Weights of a small transformer language model.
Size: 19 layers, width 128, 4 heads of 32 (2 for keys and values), MLP 512 GELU, vocabulary 3454, 3.9M parameters.
Training: a variant of SOAP for these matrices, 5958 steps.
Each number is 128 + 32 x the weight over its row's rms, rounded and kept within 0 to 255. Layers, rows and columns count from 0. The size above them is the row's rms in percent of the matrix's.

# layer 8 MLP down (transposed), 512x128, rms 0.359, rows 467-472, columns 0-127
size [105  96  97  94  85  85]
[[121 126 127 103 100 162 150 176 126 180  73 117 176 122 128 149  73 167  99 109 146 155 116 139 162 144 101 117  89 186 108 109 116 130 100 108  87 153 102 155  87  99 135  85 142  86 136 129 160 150 105  87 186  65 142 142 120 140 117 170 134 132  91 158 156  79 127 106 109 200  95 155 129 138 154 143 116  82 102 137 132  42 172 161  93 153 101 195  96 180 138 131 124 120 100 126 152 156 118 169 161  66 155 156 167 121  91 135  99  89 110  45 144 115 150 193 143 165 155  95 116 146 103  91 127 138 159  72]
 [150 136 171 144 108 108  89 118 127 119  97 119 124 124 140 146 121 216 170  63  91 103 204 110 144  36 150 166  82 112 111 133 100 119 124 143  88 130 127 182 148 124 165 183 148 116 154  90 126 127 149 165 114 134  83 119 134 177 147  91 150 123 149 146 156 187 142 140  83 105 119  87 225 104  89 143 162 129  97 141 132 118 134 121 131 131  69 145  78 134 110 148 105  92 187 153 118  75 147 149 102  83 154 165 112  93  97  80  84 121 148 144 117 164 126 148 103 124 114 106 157 198 169  93 162 127 101 153]
 [132 148 150 142 106 140 136 157 125 128 118 131 149  87 147 117 118 137  92 106 161 168 169  92 143 118 124 126 150  96 122 140 115 192 139  76 104  79 142  77 109  46 126 166  60 117 147 128 150 122  55 159 106  82 194 164  58 104 163 108 107 166 149 165 117 156 121 156  89 114 103 139 124 102 148 122  99  81 105 102 172 115 138 120 117 159  26 157  81 143 105 144 173  91 136 182 137 163 120 164 196 107 120 150 121 109 138 113 146  64 134 155 166  80 138 172 125 100  96  64 121 159 147 133 142 158 145 159]
 [105  95 136 193 150 147 118 145  66 161 185  93 163  84 124 178 134 112 120  98 130 150 119 194 154 123 103 107 130  92 102  68 152 120 134 200 150 111 145  93 157 101 139 190  89 120 102 175 160 107  86 149 114  91 170 142 158 156 126 128 103 118 110 165 142 102  99 110  58  79  83 100 131 106 183 111 103 143 111 120 133 167 105 160  92 138 105 143 111  97 114 117 184 143 105 158  88 141 120 127 112 130 124 160 165 115 115 157 122 118 139 204 108 142 108 235 144 115 107 133 166 143  99 205 160 164 147  93]
 [145  77 101 153 100  72 111 139  95 171 122 114 185 109  98 102 174 131  83 113 144 124  55 159 130  67 131 119 118 148 134 144  95 120 109 110  35 151 139 144 136  99 123 105 105 111 146 170 134 152 122  88 169 105 105  85 188 162 126 109 157 101 110 160 135 109 101 122  73  79 132  83  60  70 127 161 101 177 100  99 112 136 123  79 190  91 136 117 150 187 145 134 106  92 113 128 179 108 112 153 149 154  51 103 139 121 102 145  95 117 117 138 178 165 154  71 114 138 166  88 116  88 175 128  97 125  97 137]
 [132 103 151 128 194 151 131  85 146 111  75  70  82 186  81 112 105 122 200 137 136 145 151  97 139 125 150 116 110 193 140 111 107 134  95 137 113 148 148 140 138  85 119 171 126 158 167 186 160 114 220 145 114 147 134 105 155 139 114 161 102 135 119 156 147 100 125 121  85 116 208 113  89  99 178 113 104 143 139 122 117 138 179  73 131 121 113 150 129 152 203 162  95 150 107 137 107 157 129  99 149 133 183 108 155 158 140 133 134  95  55 116  48 102 119 162 191 142 114 122 163 142 144 131 188  83 161 135]]
# layer 8 MLP up, 512x128, rms 0.34, rows 468-472, columns 0-127
size [ 93  91  91 105  94]
[[142 177 172 170 194 184  98 130 141 165 131 127 128 101  91 128 151 177 224  90 136 101 142 120 139 116 115  66 135  99 155 146  76 153 103 155 151 127  77 100  75 125 150 155 154 145 121 136 150 148 147  98 145 135 162 112  92  99 164 115 145 116 126 144 135 143 113 149 106 114 135  84 148  93 123 121 151 159  88 132 147  96  62 103 103  78 213 115 113 148 103 153 109 140 195 110 134 144  83 110  62 143 140 139 129 203 106 123 183  46 140 176  72 114  90 116 101 134 161 135 149 113 150 159 120 119 170 105]
 [105 118 144 122 124 125 108 107 140 119 101 159 174 146  98 121 112 133 181 170 140 109  97 105 129 198 113 146 155 105 123 162 148 108 101 124  73 142 124 161  62 152 155 141 219  91 186 109 164 121 126  87 181 126  63 151  65 171 143 185 111 162 194 110 115  64 176 161 100 162 169 133 164 120 139 101 129 119 141 130 112 102  97 162 116 128  89 132 121  86  81 128  94 133 102 169 156 134 128 176 103 110 123  73 161 111 133 138 134 168 174 152 183 129 148 142 146  72  58 119  60 148 131 137 124 136  90 113]
 [196 174 137 144  88  71  74 107 154 128 103 114 121  84 126 144 136  86 128 112 167 130 123 107 101 150 118 178 162 165 100 177  93 157 130  54 118 132 110 100 129  99 143 145 128 163 166 120 126 133 190 112 102 108  66 110 125 129  94 123  97 113 134 120  64 153 128  81  59 133 127 119 112 128  69 168 155 160 104 100 124 124 121 168 114 152 122 209 155 166 150 114 143 119 160 122 116 193 151 125 139 118 158 158 193 156  95 148  59 106 120 136 188 109 116 148 157 141 156 159 158 151  87 147 181  46 113  97]
 [120 186 106  75  65 102 132 171 141 156 158 110 139 107 153 118 104 231 119 100 174 169  33 170  71 133 179 132 115  94 173 119 169 119 170 115 102 156 191 130 134 163 143 128  98 160 128 129  42  78 119 159 144 165 129 141 170 153 141 146 140 123 144 173 113  70 132 122 139  81 100 138  63 182 110  82  94 137 103 125 130 110 169 129 144 122 145 129  97 124 143 140 120 163 162 133 165 104  98 127 104 116 134 109 130 172 121 126 169 132 115  70 136 119 136 142 141 110 153 130  57  93 131 123 118  89  79 140]
 [124 137 142 160 106  58 115 119 145 128 181 148 134  52 132  98 109 117  67 148 107 110  76 121  71 132 212  87 102  94 192 131 184 122 192 131 119 186 127 144 127 173 145 113 116 124  80 130 139 110 101 131 189 120 101 128 104 141 184 107 129 121 119 168  62 160 115  70 173 142 105 132 159 163 110 140 121 138 119 118 122  94 100 173 164 153 152 154 101  90 139 107 125 151 129 156 115 149 124 161 125  82  95 140  89 117  93 158 119 175 192 165 146 185 121  92  96  93 145 147 182 123 137 145  85 158  79 160]]